python train.py --num_hidden_layers=8 --hidden_size=192 --num_attention_heads=6 --num_key_value_heads=3 --head_dim=32 --intermediate_size=768 --vocab_size=2048 --hidden_act="relu" --norm="rmsnorm" --norm_place="pre" --norm_eps=1e-05 --positions="rope" --rope_theta=10000.0 --rope_fraction=1.0 --qk_norm=false --attn_scale=0.177 --bias="qkv" --tie_word_embeddings=true --parallel_block=false --init="uniform" --init_std_qkv=0.0361 --init_std_o=0.0 --init_std_up=0.0361 --init_std_down=0.0 --optimizer="soap_variant" --learning_rate=0.00461 --lr_mult_qkv=0.4 --beta1=0.95 --beta2=0.98 --lr_head=0.0113 --max_grad_norm=2.0 --warmup_steps=200 --schedule="wsd" --decay_fraction=0.884 --decay_shape="linear" --final_lr_fraction=0.1 --batch_tokens=[32768, 65536, 98304] --max_seq_len=512 --doc_mask=true --train_tokens=265100000 --max_steps=4422 --dataset="wikipedia_en"
Each number is 50 + 15 x the weight over its row's rms, rounded and kept within 0 to 99. Layers, rows and columns count from 0. The size before them is the row's rms in percent of the matrix's.

# layer 4 MLP down, 192x768, rms 0.212, rows 0-72, columns 672-767
104:47 68 48 38 43 34 66 88 52 46 40 35 44 52 43 54 49 46 29 96 65 36 44 52 38 49 35 38 32 72 61 55 19 62 46 82 62 61 49 17 47 65 48 50 52 71 44 38 51 66 50 45 42 78 46 72 38 45 11 58 40 39 51 58 57 48 54 26 57 37 19 66 47 26 40 50 38 65 34 49 50 65 33 43 59 71 52 34 56 63 39 75 49 59 59 60
094:78 56 53 83 54 58 37 63 29 18 78 47 23 62 59 73 40 35 18 30 69 63 78 41 99 69 56 62 44 43 26 36 64 32 50 54 83 41 55 57 42 55 41 43 56 44 19 69 53 47 56 59 41 55 41 41 42 65 45 51 39 59 15 48 47 77 49 34 77 70 45 96 53 63 51 47 59 60 00 63 06 41 61 66 21 41 24 38 63 51 51 46 45 43 42 64
107:86 62 39 49 72 65 50 52 75 55 39 32 52 55 52 44 50 78 60 38 51 42 21 37 52 63 51 20 31 49 15 47 52 56 47 45 56 29 48 72 56 25 39 47 50 70 51 52 53 18 38 53 52 39 49 55 60 92 27 03 60 54 84 32 31 68 49 14 77 56 39 49 60 31 37 42 33 84 46 62 58 21 46 82 39 47 63 37 55 33 40 55 45 69 40 59
098:48 42 40 42 68 67 23 41 69 69 42 61 50 89 58 26 52 40 43 48 42 44 34 48 57 41 58 46 58 48 42 40 43 64 48 68 39 43 62 45 45 52 59 63 60 66 45 76 47 34 56 18 58 49 61 69 43 85 62 48 51 52 45 91 36 62 44 59 43 49 49 47 62 79 49 03 32 60 66 65 52 37 47 34 50 57 56 66 46 31 60 38 49 54 43 57
098:63 30 51 43 53 33 60 57 45 75 62 73 38 19 48 21 28 54 48 25 41 65 41 72 49 38 58 43 28 50 51 25 36 43 68 58 41 63 58 30 35 46 53 44 55 48 53 45 42 40 49 66 41 25 48 50 67 56 08 48 19 62 36 34 73 45 38 64 33 44 45 16 57 43 25 47 55 38 42 49 41 70 35 62 36 58 77 53 45 55 33 54 29 40 57 19
097:43 49 49 40 47 68 41 82 41 43 58 41 68 53 48 61 76 41 55 55 36 30 66 49 37 43 79 46 61 58 14 40 70 24 74 66 40 51 41 29 50 57 31 10 44 44 59 28 54 54 47 35 57 51 26 44 52 69 51 63 76 54 42 27 68 70 66 54 42 63 53 75 46 74 56 67 57 43 46 38 37 73 34 47 69 40 47 61 57 57 31 45 94 88 51 34
097:58 38 77 50 60 18 53 63 50 75 41 64 28 22 53 75 35 72 37 50 49 39 68 36 18 53 52 49 42 59 63 54 37 39 61 52 34 52 61 62 06 49 50 32 60 40 64 43 34 65 42 75 70 23 52 53 81 62 64 68 20 28 27 58 62 58 60 43 30 48 61 68 53 25 48 54 72 71 47 57 62 35 59 54 39 59 41 33 47 26 35 41 25 37 99 46
101:47 32 62 63 54 63 55 35 46 78 56 63 39 30 64 75 43 48 59 74 29 52 52 43 62 42 54 41 58 46 69 70 58 21 69 47 41 39 41 56 80 64 45 54 45 11 25 60 53 40 45 63 55 29 62 31 54 60 19 37 47 72 42 48 70 99 58 29 48 59 22 35 33 67 43 64 68 20 28 35 81 57 26 58 54 44 55 66 38 54 57 25 45 55 27 44
097:51 41 45 79 42 30 63 53 47 33 68 47 44 52 58 71 59 35 40 38 68 45 77 54 54 48 51 18 41 58 42 50 77 58 61 56 55 65 47 45 68 46 59 24 42 31 40 64 39 50 87 72 72 26 52 51 69 25 34 32 56 73 37 74 51 46 29 77 44 60 61 77 47 56 34 52 58 72 51 71 47 46 24 46 17 31 49 26 44 75 53 61 81 46 23 54
100:30 79 37 57 52 45 31 51 30 45 71 45 62 47 57 23 77 55 49 74 27 54 62 44 42 51 50 58 50 46 48 42 30 56 52 49 29 42 61 41 84 49 43 68 52 51 78 81 29 38 75 77 39 33 61 83 43 66 50 73 59 44 26 47 34 38 39 36 48 60 24 72 40 39 73 37 40 56 46 91 53 68 51 47 44 54 61 57 56 37 42 24 42 89 29 65
107:49 45 49 51 47 56 49 48 72 49 55 44 21 48 47 60 40 72 56 37 64 51 77 63 74 66 48 33 50 65 69 60 64 68 55 37 32 57 44 30 69 30 34 49 58 33 83 30 46 48 61 48 39 73 47 48 70 55 33 58 27 16 51 51 56 39 44 28 61 56 37 53 59 16 54 78 68 60 79 07 30 42 64 43 46 24 32 32 70 26 39 44 39 55 41 51
096:51 58 37 71 49 55 42 47 44 15 52 50 59 49 59 65 42 55 66 51 45 62 64 57 56 72 65 22 57 56 21 99 41 17 43 26 79 46 68 37 40 59 42 59 48 25 55 40 82 60 31 67 39 55 34 28 62 71 74 47 64 53 50 52 85 33 45 78 23 50 87 36 60 40 44 36 54 58 27 38 40 36 56 61 73 51 39 39 44 54 53 57 51 55 45 33
094:52 46 57 52 44 67 56 20 45 37 46 56 43 30 53 47 52 57 59 56 47 57 34 50 55 38 49 86 54 34 48 43 66 40 44 79 58 51 65 40 53 46 30 77 43 65 53 57 62 48 50 57 81 57 52 43 00 44 53 53 47 62 15 28 25 38 39 56 43 72 54 92 49 25 32 51 67 64 53 53 55 55 48 35 67 35 67 30 48 40 48 42 63 39 39 50
094:66 84 46 43 45 53 18 49 77 78 50 25 67 44 54 48 63 68 57 29 75 55 49 53 44 41 45 44 61 34 33 54 28 29 57 41 78 31 45 39 65 37 33 38 47 43 51 45 32 44 56 31 62 17 68 49 35 51 33 43 74 40 47 57 32 56 55 56 48 56 66 72 71 54 55 34 67 63 37 46 36 58 49 52 41 42 45 63 52 58 47 72 63 25 47 82
102:52 39 17 63 47 89 47 51 67 64 56 53 49 59 49 28 51 60 76 62 86 60 46 37 45 42 53 43 34 43 28 34 52 77 62 45 57 42 40 47 33 57 29 26 56 51 49 20 59 63 69 49 62 42 27 42 46 67 27 53 63 47 64 10 49 45 67 84 26 60 50 39 53 73 48 31 24 74 66 36 71 57 56 50 61 46 46 54 24 40 56 48 40 41 25 45
098:43 61 54 58 69 56 31 64 95 61 41 27 57 39 38 40 39 81 52 36 27 52 49 69 62 42 52 53 69 62 63 45 46 66 63 38 38 42 53 57 55 66 38 44 35 44 42 23 39 62 50 46 49 49 44 52 45 59 59 44 46 56 62 37 38 47 51 42 45 52 46 36 68 52 37 42 71 65 47 20 63 11 46 83 66 34 53 35 47 28 48 49 37 51 44 74
105:21 41 65 46 61 58 63 33 31 47 57 72 33 33 52 85 72 39 62 47 47 46 49 47 38 37 34 64 49 56 39 83 37 54 62 45 53 48 53 43 66 57 65 48 35 69 46 22 75 48 53 50 48 86 47 30 28 58 38 40 30 52 79 38 54 56 68 64 70 41 37 52 47 60 43 65 56 53 33 55 73 51 64 82 60 63 74 65 46 48 44 60 38 30 78 50
104:56 80 59 12 41 38 50 54 40 35 20 65 57 63 48 47 39 36 55 53 48 47 68 52 53 32 47 35 51 38 38 77 58 54 60 60 65 32 42 48 74 67 48 50 40 26 23 28 48 48 31 54 55 56 41 23 58 40 76 48 30 41 55 51 81 27 57 73 66 63 47 54 48 31 57 41 86 66 37 77 38 63 56 50 48 56 40 50 39 74 30 41 54 74 58 70
100:32 27 39 52 81 48 36 30 85 71 53 29 37 30 40 53 36 44 57 36 25 38 69 33 46 59 47 28 38 37 62 51 53 75 38 46 35 70 43 84 67 68 19 65 38 81 36 51 50 45 71 53 53 61 57 13 45 62 99 54 55 60 45 47 52 45 63 48 37 52 38 29 45 44 45 42 49 64 48 34 34 58 28 42 56 47 80 36 38 39 33 31 47 43 55 62
100:31 36 57 38 68 72 68 36 67 88 49 62 48 53 67 47 45 69 35 57 63 48 39 66 59 29 50 53 40 51 35 67 72 58 53 68 74 35 60 32 48 55 80 50 55 64 37 34 53 75 43 47 55 56 71 64 80 46 55 68 55 43 57 69 78 58 51 53 56 72 57 34 78 73 52 47 54 51 61 45 67 64 81 41 35 45 52 52 50 76 56 16 57 38 39 39
101:62 38 33 32 27 57 50 62 42 30 05 63 58 30 50 42 38 41 58 30 57 40 48 54 51 38 48 38 56 62 57 31 40 48 73 36 49 38 45 46 45 30 17 49 48 57 47 40 51 73 53 62 32 78 38 69 25 40 46 41 56 44 16 38 59 44 60 68 21 38 60 55 66 40 58 28 19 65 39 58 68 26 25 55 66 00 23 56 61 60 57 18 47 60 45 36
099:63 53 43 53 65 32 99 57 34 57 47 46 71 41 47 26 16 65 56 61 52 55 69 51 46 40 47 57 39 48 53 44 42 62 64 52 64 75 55 36 70 29 33 69 59 51 80 54 52 63 60 68 48 36 53 49 67 54 48 26 67 28 65 30 49 50 39 68 78 20 59 70 50 53 45 28 49 57 51 70 49 58 22 65 32 44 58 27 45 54 47 46 49 64 45 73
100:47 39 22 49 65 61 79 55 30 51 24 32 48 51 56 35 39 57 46 56 68 79 42 73 59 51 77 72 42 66 71 54 43 47 26 36 46 59 44 34 52 76 53 48 50 58 36 46 63 64 53 40 65 34 44 15 35 40 79 61 44 44 33 67 39 19 48 41 44 23 39 42 50 86 28 16 12 67 19 62 44 46 49 25 43 42 55 60 50 63 55 39 37 34 13 58
102:57 08 40 44 56 68 49 32 49 58 67 66 33 30 56 52 43 74 42 47 34 68 52 30 31 48 55 71 41 53 44 43 56 27 56 53 66 46 61 48 45 39 82 31 55 63 48 52 27 38 72 57 47 54 46 80 00 44 74 38 49 58 34 56 42 45 40 40 39 58 70 59 59 46 47 43 37 47 62 48 50 38 30 44 83 47 60 57 43 45 65 72 26 43 79 43
093:33 41 50 48 50 64 45 61 55 29 41 87 47 66 40 78 64 46 32 70 48 45 15 41 59 41 53 58 48 60 49 54 47 23 50 45 51 37 53 01 57 34 66 68 55 54 85 39 71 22 30 55 28 36 61 48 51 63 33 21 29 44 67 56 37 54 49 23 74 43 58 22 39 42 53 40 37 59 50 32 63 27 53 41 62 37 31 22 42 46 39 45 62 28 49 46
101:84 66 47 41 33 47 62 45 36 74 45 23 42 48 56 48 54 38 65 72 45 69 62 57 58 49 55 49 53 65 30 52 55 49 59 40 57 55 56 52 32 57 58 38 52 64 47 37 45 48 54 40 52 62 52 45 23 45 36 58 80 26 28 60 48 48 39 03 64 27 53 60 52 52 40 65 51 30 38 57 51 37 45 31 34 52 36 63 51 63 49 38 70 39 45 65
096:56 29 41 42 45 27 46 08 41 80 58 49 32 46 45 87 60 62 71 49 48 56 30 27 75 53 45 64 54 41 52 99 75 39 33 66 51 25 57 55 57 43 40 54 63 42 48 32 57 48 60 60 51 42 39 61 62 62 47 41 70 64 63 52 54 58 32 60 54 28 31 54 60 60 39 41 44 35 65 52 37 29 40 63 57 33 67 64 43 49 59 79 44 57 48 28
095:75 61 27 57 33 53 45 51 56 57 21 33 60 67 63 23 79 31 40 16 67 30 41 64 57 50 65 25 39 39 20 45 50 30 50 96 23 52 53 57 54 57 26 82 52 52 57 51 52 29 60 73 47 70 46 58 68 28 58 34 44 15 45 34 45 59 40 40 43 36 60 43 70 65 67 46 46 41 64 50 52 35 42 54 46 29 24 51 66 21 34 36 64 60 60 58
105:58 26 65 43 55 71 56 40 48 52 57 60 55 44 50 71 60 51 64 36 54 39 53 38 64 55 32 52 44 53 68 26 42 60 48 31 58 70 46 66 35 43 59 75 51 61 66 49 37 56 20 65 74 48 60 41 77 66 38 50 41 54 30 54 47 45 44 58 65 54 30 57 34 45 46 91 71 69 85 74 45 63 51 55 77 46 62 52 55 33 08 08 55 50 40 70
102:64 56 25 61 34 58 58 76 52 59 87 82 63 43 62 68 41 64 64 56 54 59 61 75 58 50 48 46 58 55 24 65 54 60 60 60 39 47 37 58 76 82 43 36 49 48 60 43 19 37 76 45 57 86 46 75 49 64 58 49 56 43 44 29 35 60 44 76 65 30 61 44 59 41 69 69 47 54 58 21 40 42 57 67 28 45 51 51 37 50 50 34 56 51 55 25
099:27 35 49 42 39 67 51 43 44 89 58 44 64 61 56 44 33 52 65 38 55 87 54 49 42 38 52 52 41 22 62 37 42 26 59 62 27 71 61 64 71 65 47 44 58 55 24 38 69 49 81 55 46 63 63 48 43 30 39 57 33 46 56 31 68 50 44 89 38 56 27 52 75 55 65 58 35 99 45 48 51 31 46 57 40 46 39 44 63 46 63 61 51 28 33 52
100:37 38 31 54 37 36 38 59 37 50 50 26 46 51 52 41 53 55 45 84 28 39 58 61 05 24 35 57 51 33 47 73 75 41 45 55 59 86 50 54 36 65 54 55 55 48 45 65 40 58 61 56 30 33 61 44 39 54 49 31 32 49 53 56 36 67 45 42 48 57 54 61 30 55 29 23 60 49 42 55 54 56 44 36 60 32 73 47 65 46 43 58 45 65 32 73
101:19 40 63 35 27 53 40 61 41 61 59 37 52 19 42 48 88 42 51 56 55 51 51 76 58 28 46 41 70 64 61 62 53 39 66 42 51 50 20 37 68 57 54 05 62 54 73 37 51 53 57 82 70 37 36 47 49 51 55 70 37 38 60 70 38 48 60 46 74 32 66 58 48 48 84 67 47 48 56 23 48 51 38 66 17 74 48 44 42 46 33 79 66 81 69 61
097:47 64 52 43 50 35 39 49 66 93 55 47 57 41 52 71 64 54 23 68 31 55 70 40 42 51 60 40 52 38 35 54 45 30 48 51 64 79 56 18 53 28 44 70 64 44 52 46 36 30 68 33 22 85 46 58 47 53 43 71 65 81 38 54 58 19 53 36 49 63 41 66 50 33 55 42 41 67 63 56 56 45 69 71 41 81 50 50 49 33 61 54 65 37 54 39
096:49 46 47 28 44 43 47 65 37 53 68 21 47 57 57 59 80 43 56 66 47 51 15 55 81 48 61 34 55 60 39 47 51 52 67 40 62 41 39 42 40 75 52 42 38 49 50 64 67 70 74 55 77 72 78 52 51 50 31 47 55 61 74 62 23 25 66 53 55 39 47 27 51 66 61 53 31 56 33 60 32 41 61 69 61 52 69 64 52 50 64 29 63 64 39 59
098:58 50 47 52 63 56 74 24 33 52 39 89 46 49 43 27 42 59 42 89 28 36 62 42 41 48 59 36 40 63 65 32 38 45 54 58 60 39 43 51 25 33 37 49 37 64 31 41 61 41 49 55 19 64 42 72 51 67 49 32 42 73 68 43 54 44 55 54 41 37 97 53 47 43 50 58 53 58 62 39 44 72 58 49 64 47 69 30 47 46 65 44 61 19 46 55
104:55 64 77 46 60 26 26 45 63 41 20 54 31 47 50 70 44 55 65 33 61 52 50 35 53 65 55 31 61 53 59 32 52 39 56 60 72 35 46 49 59 31 39 38 57 36 51 42 59 63 88 63 69 79 47 72 74 31 65 56 60 43 60 27 73 39 75 60 65 59 49 28 54 68 56 17 36 33 45 43 66 38 88 67 71 53 55 21 55 10 45 57 48 66 63 30
099:68 39 31 63 28 32 52 71 74 34 60 64 70 53 46 47 34 25 46 53 40 49 34 43 53 38 52 37 61 54 36 79 66 14 54 61 57 38 53 67 31 54 87 60 50 46 44 52 75 64 25 21 27 75 69 37 40 47 32 36 55 40 83 82 54 54 53 48 48 49 48 31 64 43 66 49 23 31 38 37 30 75 68 62 63 79 79 59 59 64 61 44 27 60 64 48
099:80 37 53 55 34 76 72 23 60 52 48 30 56 41 55 20 35 63 61 68 35 61 50 64 43 82 59 15 45 85 66 54 21 45 46 75 19 61 60 42 65 31 18 62 57 58 54 41 57 43 56 42 59 79 40 41 06 67 54 64 61 51 57 62 63 35 49 44 44 49 44 24 48 41 39 43 49 55 81 65 18 33 55 36 54 49 43 32 44 38 41 70 81 35 65 60
100:35 55 61 80 53 78 49 46 68 40 47 41 74 60 50 55 50 45 70 34 47 46 64 39 54 49 50 65 73 43 54 56 36 51 33 71 26 59 39 26 77 25 49 77 48 42 51 19 69 58 27 37 31 64 86 62 43 44 59 38 47 25 57 41 44 70 58 54 56 43 44 23 52 47 52 56 40 54 34 84 44 35 51 63 42 64 49 60 55 42 52 40 73 53 33 53
105:74 51 29 41 55 39 30 60 56 60 43 51 69 65 59 74 19 46 58 45 58 54 44 45 88 40 67 39 26 45 50 40 66 45 52 72 42 37 61 84 57 22 62 49 53 64 76 71 35 25 52 39 56 65 52 48 77 42 48 58 26 56 68 43 26 55 63 41 61 67 48 35 56 20 36 34 60 48 43 63 23 46 66 82 20 41 56 34 41 57 49 40 81 49 57 47
096:51 47 46 25 40 63 32 38 66 49 43 70 46 39 51 48 83 17 59 65 67 57 42 43 23 61 39 45 36 38 56 40 56 58 59 86 41 38 55 35 31 60 68 51 64 44 66 43 50 53 61 42 52 28 68 39 61 88 56 68 53 75 57 69 25 46 60 76 48 67 36 29 45 35 55 45 42 66 49 63 55 59 66 36 47 67 58 59 41 29 44 68 43 72 56 41
100:54 33 65 66 19 39 29 57 80 69 53 32 58 27 50 33 13 79 92 45 35 36 49 46 64 33 50 41 36 63 51 38 40 51 68 71 32 47 39 13 69 63 33 54 61 47 32 71 44 53 72 58 50 60 39 44 56 29 46 46 52 45 65 52 99 56 32 54 75 37 36 67 46 29 42 48 45 69 35 62 68 59 71 46 28 51 79 63 38 54 45 48 31 53 46 42
129:62 38 34 63 38 37 64 52 27 67 60 99 63 40 51 51 61 73 52 27 60 41 38 40 63 67 48 61 70 48 42 41 18 59 17 47 70 63 63 39 47 58 31 68 64 39 29 57 27 18 24 31 43 25 65 32 64 45 59 57 38 40 32 42 47 61 81 67 69 60 51 48 41 46 68 66 62 39 64 58 63 43 69 57 52 59 40 44 49 58 45 56 56 45 62 78
095:39 36 49 69 60 46 63 60 77 09 85 19 19 93 55 29 58 52 66 23 50 40 47 27 52 52 42 57 32 54 54 46 31 56 75 51 50 47 55 48 58 60 07 27 43 55 67 48 41 27 88 56 44 93 28 83 86 58 45 71 75 60 85 46 47 72 56 63 46 35 40 45 48 32 60 65 64 48 56 38 61 73 59 39 41 50 41 55 30 55 41 49 20 40 34 53
099:62 46 49 73 34 74 35 53 58 25 52 36 65 44 57 49 58 49 52 25 40 46 36 64 49 67 49 50 51 47 47 32 25 62 54 55 40 37 44 69 39 50 27 46 47 53 45 35 45 76 53 71 52 68 52 50 58 58 82 18 39 83 84 42 88 67 53 64 52 54 50 51 61 55 66 39 41 57 63 86 72 55 63 52 32 36 54 44 57 58 26 52 45 37 69 52
104:91 28 52 46 38 66 50 39 45 75 62 47 61 65 45 52 30 36 37 70 38 53 31 49 60 68 36 65 46 73 64 31 42 65 45 45 26 36 44 22 73 55 44 53 58 51 49 88 49 47 64 48 50 48 32 61 75 45 43 42 21 65 62 84 40 41 40 72 48 36 42 39 60 73 45 36 55 41 34 60 60 50 42 72 74 63 45 49 68 81 48 81 53 80 56 72
099:75 43 35 64 26 38 61 42 39 57 43 31 61 33 39 22 15 49 30 37 56 56 49 53 55 50 58 68 44 49 41 66 37 48 46 59 65 68 38 81 60 41 40 53 54 46 38 79 19 93 27 63 39 37 82 53 43 56 61 46 70 45 53 61 58 72 57 31 69 52 56 77 55 97 43 40 46 62 64 44 69 52 56 62 69 44 60 59 32 38 62 70 48 43 33 50
103:48 58 69 59 35 70 87 41 72 41 43 28 34 76 53 59 56 41 61 30 83 59 68 47 39 73 59 49 58 57 05 67 53 53 58 28 31 74 53 26 66 19 19 44 72 44 40 57 58 68 49 52 34 52 53 44 45 47 41 54 82 51 31 60 51 66 34 75 53 33 44 22 62 36 48 56 24 40 29 26 37 49 66 59 57 23 54 66 42 40 51 52 62 28 48 76
105:27 57 44 49 54 30 61 50 50 18 75 69 56 28 58 64 58 46 39 60 31 38 62 54 43 72 50 54 52 53 37 54 48 56 62 41 49 53 49 48 59 68 53 69 54 52 57 69 40 38 28 22 20 78 53 65 57 71 75 62 10 78 39 55 53 66 53 55 59 60 47 60 61 44 32 63 39 43 52 41 58 68 47 45 35 62 45 68 58 37 62 72 67 40 24 16
101:47 69 42 48 46 50 39 30 38 51 51 75 55 40 48 57 50 66 58 44 48 48 38 41 51 47 44 42 49 40 36 55 36 64 37 48 66 44 56 68 52 35 54 45 50 17 66 50 60 69 52 40 47 39 60 55 60 44 10 68 26 34 23 27 43 41 60 81 56 61 38 49 55 59 20 61 61 51 56 53 22 58 60 16 56 82 53 52 30 35 26 56 93 40 07 58
096:59 79 81 43 64 70 76 09 54 52 54 46 54 67 51 33 54 43 58 38 63 56 48 38 32 48 50 57 74 37 54 37 31 59 37 42 38 37 52 82 67 48 44 63 34 60 52 66 40 26 38 77 63 64 50 50 42 47 33 49 68 31 71 69 46 52 54 57 76 49 67 61 41 12 64 75 61 61 28 41 45 58 61 51 27 40 30 44 32 59 65 75 48 87 81 30
101:36 53 39 88 56 38 72 82 87 59 45 70 64 56 41 67 21 43 29 45 39 46 61 41 62 54 49 45 47 36 30 57 43 56 31 64 50 48 41 61 80 54 54 53 52 60 45 85 41 68 35 70 40 72 29 33 42 44 27 50 33 40 70 51 48 42 73 50 69 51 64 76 65 57 21 52 29 45 37 34 56 57 57 37 57 57 76 64 41 62 33 36 42 52 50 59
094:50 57 35 47 71 60 49 36 44 75 53 36 41 23 49 56 86 62 65 58 74 43 48 58 69 56 51 37 65 69 42 28 64 69 68 62 64 71 45 56 48 68 53 40 28 63 29 46 55 30 62 51 52 54 60 47 45 66 57 74 36 25 35 66 14 47 38 60 85 37 20 65 31 32 24 48 43 54 78 29 43 29 42 36 36 38 53 49 31 39 56 40 32 41 73 48
099:51 54 90 40 64 42 73 47 54 34 76 34 54 49 54 22 43 67 46 71 21 40 40 68 34 32 37 24 62 42 72 42 63 30 56 34 63 39 50 42 54 58 59 59 50 64 71 52 64 48 91 37 37 83 21 36 63 20 56 46 38 65 48 61 77 50 35 26 55 57 47 36 26 83 32 42 54 65 41 66 00 32 63 54 59 40 60 31 53 48 26 46 18 74 38 26
092:42 65 33 55 51 58 28 46 24 32 43 67 45 45 61 75 41 28 61 47 59 46 50 46 54 43 55 32 40 45 46 42 63 38 55 28 63 38 56 49 61 54 78 59 64 50 55 71 49 43 45 41 25 54 72 47 60 39 43 41 31 59 45 51 52 56 35 41 25 37 64 56 61 44 66 50 65 56 24 50 59 58 17 39 69 57 62 49 46 57 53 99 53 42 56 60
101:42 49 42 44 35 67 70 29 52 71 26 54 33 55 41 57 38 39 33 33 70 35 52 54 37 21 60 49 52 26 53 79 79 53 17 40 30 56 61 66 38 50 13 20 41 77 47 64 79 40 60 41 68 54 53 58 48 50 62 59 38 67 51 79 41 71 74 64 30 57 40 59 49 46 48 48 55 30 50 34 35 53 39 44 43 49 43 29 50 61 70 53 56 63 59 75
100:50 39 48 36 38 53 51 38 33 49 44 32 50 38 52 57 31 69 66 14 29 53 46 52 62 51 66 68 45 47 71 54 64 26 34 48 26 53 53 64 62 56 65 61 56 30 69 58 55 63 59 33 54 63 42 65 59 36 37 59 19 51 55 55 82 21 42 41 65 66 19 23 50 76 41 60 70 61 63 50 49 61 57 37 38 48 56 44 57 44 51 45 78 47 57 72
102:50 73 37 64 62 39 71 32 64 23 58 72 48 24 54 40 62 57 54 40 78 46 62 34 46 75 59 87 52 34 65 58 61 48 52 81 66 35 47 66 86 48 64 65 43 42 32 41 46 27 35 71 67 60 50 50 34 83 52 60 50 46 66 58 58 31 48 34 46 67 67 63 73 45 21 43 95 52 52 35 25 45 45 48 59 31 49 33 55 61 42 65 62 44 50 10
105:45 45 61 54 79 63 66 56 45 55 55 30 69 22 33 92 76 65 56 51 40 70 48 55 59 62 46 74 66 46 35 43 50 68 47 57 63 62 34 33 76 74 60 64 38 53 76 63 46 37 64 50 49 74 42 46 41 50 69 64 38 57 44 37 52 20 52 51 69 47 21 42 46 52 45 48 77 65 42 57 38 35 58 41 41 65 48 60 52 42 63 61 56 44 70 58
101:94 64 35 37 41 31 71 62 39 59 39 62 35 56 57 41 46 61 66 40 23 63 56 23 37 36 51 50 42 45 61 42 55 57 40 41 36 43 54 75 45 52 46 51 51 25 54 71 61 66 46 50 49 32 57 58 45 44 58 37 33 35 61 50 73 45 17 47 45 72 39 48 44 52 36 75 27 40 53 35 21 84 45 45 54 23 75 40 61 69 47 54 43 57 45 77
098:52 60 39 41 23 45 53 51 41 39 53 44 39 39 52 19 64 45 57 31 51 56 55 87 57 50 41 68 85 37 29 52 81 77 31 67 89 45 63 66 50 71 62 46 56 25 89 82 38 66 65 25 43 19 53 54 63 44 52 31 67 55 50 59 52 64 31 54 43 46 38 51 62 63 74 57 70 50 57 50 33 58 34 65 44 36 38 66 48 44 30 36 59 71 58 83
103:64 49 53 71 55 37 48 24 51 50 19 64 67 45 30 48 42 68 54 44 43 60 69 43 54 56 40 32 52 39 41 60 79 72 44 68 56 55 56 50 62 58 73 59 38 36 73 72 51 27 13 46 39 56 59 66 52 44 56 59 72 60 39 47 47 55 61 43 72 41 71 48 58 34 49 67 31 29 52 69 34 75 45 70 27 34 46 69 43 53 38 67 68 45 59 80
106:72 57 46 61 60 71 45 59 58 26 63 40 67 35 38 66 77 32 34 41 71 54 40 40 62 63 64 63 58 59 80 52 25 86 66 72 35 74 45 43 45 44 68 50 53 44 50 30 60 48 72 40 39 43 43 50 62 75 68 66 52 74 43 31 72 35 54 26 57 39 33 22 53 38 47 48 69 65 54 46 49 38 48 50 42 80 32 69 39 54 59 74 51 55 68 74
107:59 40 77 72 53 63 75 22 26 47 41 73 72 66 50 43 73 53 73 45 50 49 52 39 66 59 47 49 45 48 50 41 60 51 38 81 34 41 50 22 75 31 67 50 54 60 41 32 36 51 08 56 64 37 56 34 48 66 84 24 81 50 64 51 33 66 30 40 45 55 77 28 44 81 39 72 50 28 46 33 63 40 42 58 49 46 92 52 38 49 39 56 75 33 37 60
100:37 76 74 52 64 46 42 75 38 51 46 55 57 69 44 27 29 71 80 52 71 54 72 55 33 38 36 27 71 60 34 99 34 59 68 45 61 45 42 88 27 61 68 62 40 65 63 57 37 52 47 44 66 33 42 80 85 51 73 49 35 46 44 34 57 55 52 70 43 49 24 39 55 54 41 57 42 53 20 46 53 46 64 37 64 59 97 41 48 31 65 68 50 37 79 35
096:52 49 57 42 55 44 45 47 40 73 53 38 39 71 51 46 64 41 60 50 42 40 59 57 40 34 43 64 70 28 60 32 49 66 75 39 37 66 53 50 47 43 47 66 47 55 63 39 70 50 66 28 48 35 41 56 43 42 45 50 37 64 51 45 44 71 82 50 65 56 43 21 53 38 55 52 88 59 80 22 29 50 53 47 30 62 30 33 38 42 51 49 53 58 52 36
098:47 59 53 26 44 60 68 54 66 68 55 64 86 33 39 86 32 35 53 67 74 32 33 43 28 66 43 53 35 52 66 68 59 80 73 38 59 82 37 47 58 65 20 79 55 39 54 53 30 46 58 43 51 24 28 69 80 45 28 70 54 58 51 46 47 39 53 64 57 54 40 42 45 37 56 69 41 51 57 54 55 19 65 40 44 78 42 46 65 19 71 66 94 32 59 43
102:49 37 57 27 66 57 59 52 33 58 71 43 52 63 43 21 29 58 70 61 41 40 68 61 63 85 50 56 49 58 17 56 45 50 77 45 53 68 51 35 50 60 41 66 58 36 32 49 65 44 49 50 59 44 60 45 49 18 45 62 71 43 69 50 57 62 42 57 55 21 46 29 59 84 52 58 49 33 43 40 54 57 07 79 58 62 77 53 63 36 41 52 75 38 70 41
094:66 46 64 36 33 36 54 47 68 54 52 82 55 62 45 53 39 52 53 48 44 23 51 49 45 68 53 59 60 41 70 55 47 42 54 40 47 53 49 49 45 40 43 72 35 36 45 62 66 47 61 40 22 89 41 74 27 30 70 25 18 50 77 84 39 53 64 65 39 49 27 48 48 41 55 35 65 66 54 75 54 63 50 37 70 79 67 35 70 76 53 41 58 29 39 59
109:72 28 41 41 51 62 64 55 57 76 31 37 43 54 66 79 49 57 42 61 33 53 71 60 37 52 51 26 51 70 30 31 43 55 31 52 31 46 56 27 67 27 52 27 52 64 50 36 36 47 46 39 52 55 37 34 21 42 56 31 31 46 66 31 57 53 53 64 60 35 28 15 63 39 15 59 48 54 33 57 62 43 48 58 72 31 56 61 50 43 59 65 87 68 57 41
096:51 32 43 57 54 57 60 60 48 60 37 49 29 61 33 73 38 51 42 38 51 41 43 52 46 66 43 50 36 48 48 49 44 35 55 63 83 42 56 34 53 45 77 49 53 74 56 73 39 43 33 40 22 40 45 43 62 37 66 43 46 79 55 55 16 47 66 49 28 59 57 13 38 65 56 38 25 55 29 36 48 67 57 42 36 59 52 48 56 44 47 54 58 37 60 46
099:42 49 59 33 45 51 56 73 47 35 41 47 56 74 64 93 78 66 52 55 62 58 77 52 36 54 53 35 37 41 57 24 53 66 61 30 41 58 46 59 66 59 52 41 52 42 68 43 28 55 67 59 42 45 52 72 53 61 55 57 74 42 10 34 53 50 48 45 79 48 67 60 65 78 51 98 47 63 39 45 74 46 24 37 55 33 71 44 62 28 66 42 20 53 34 38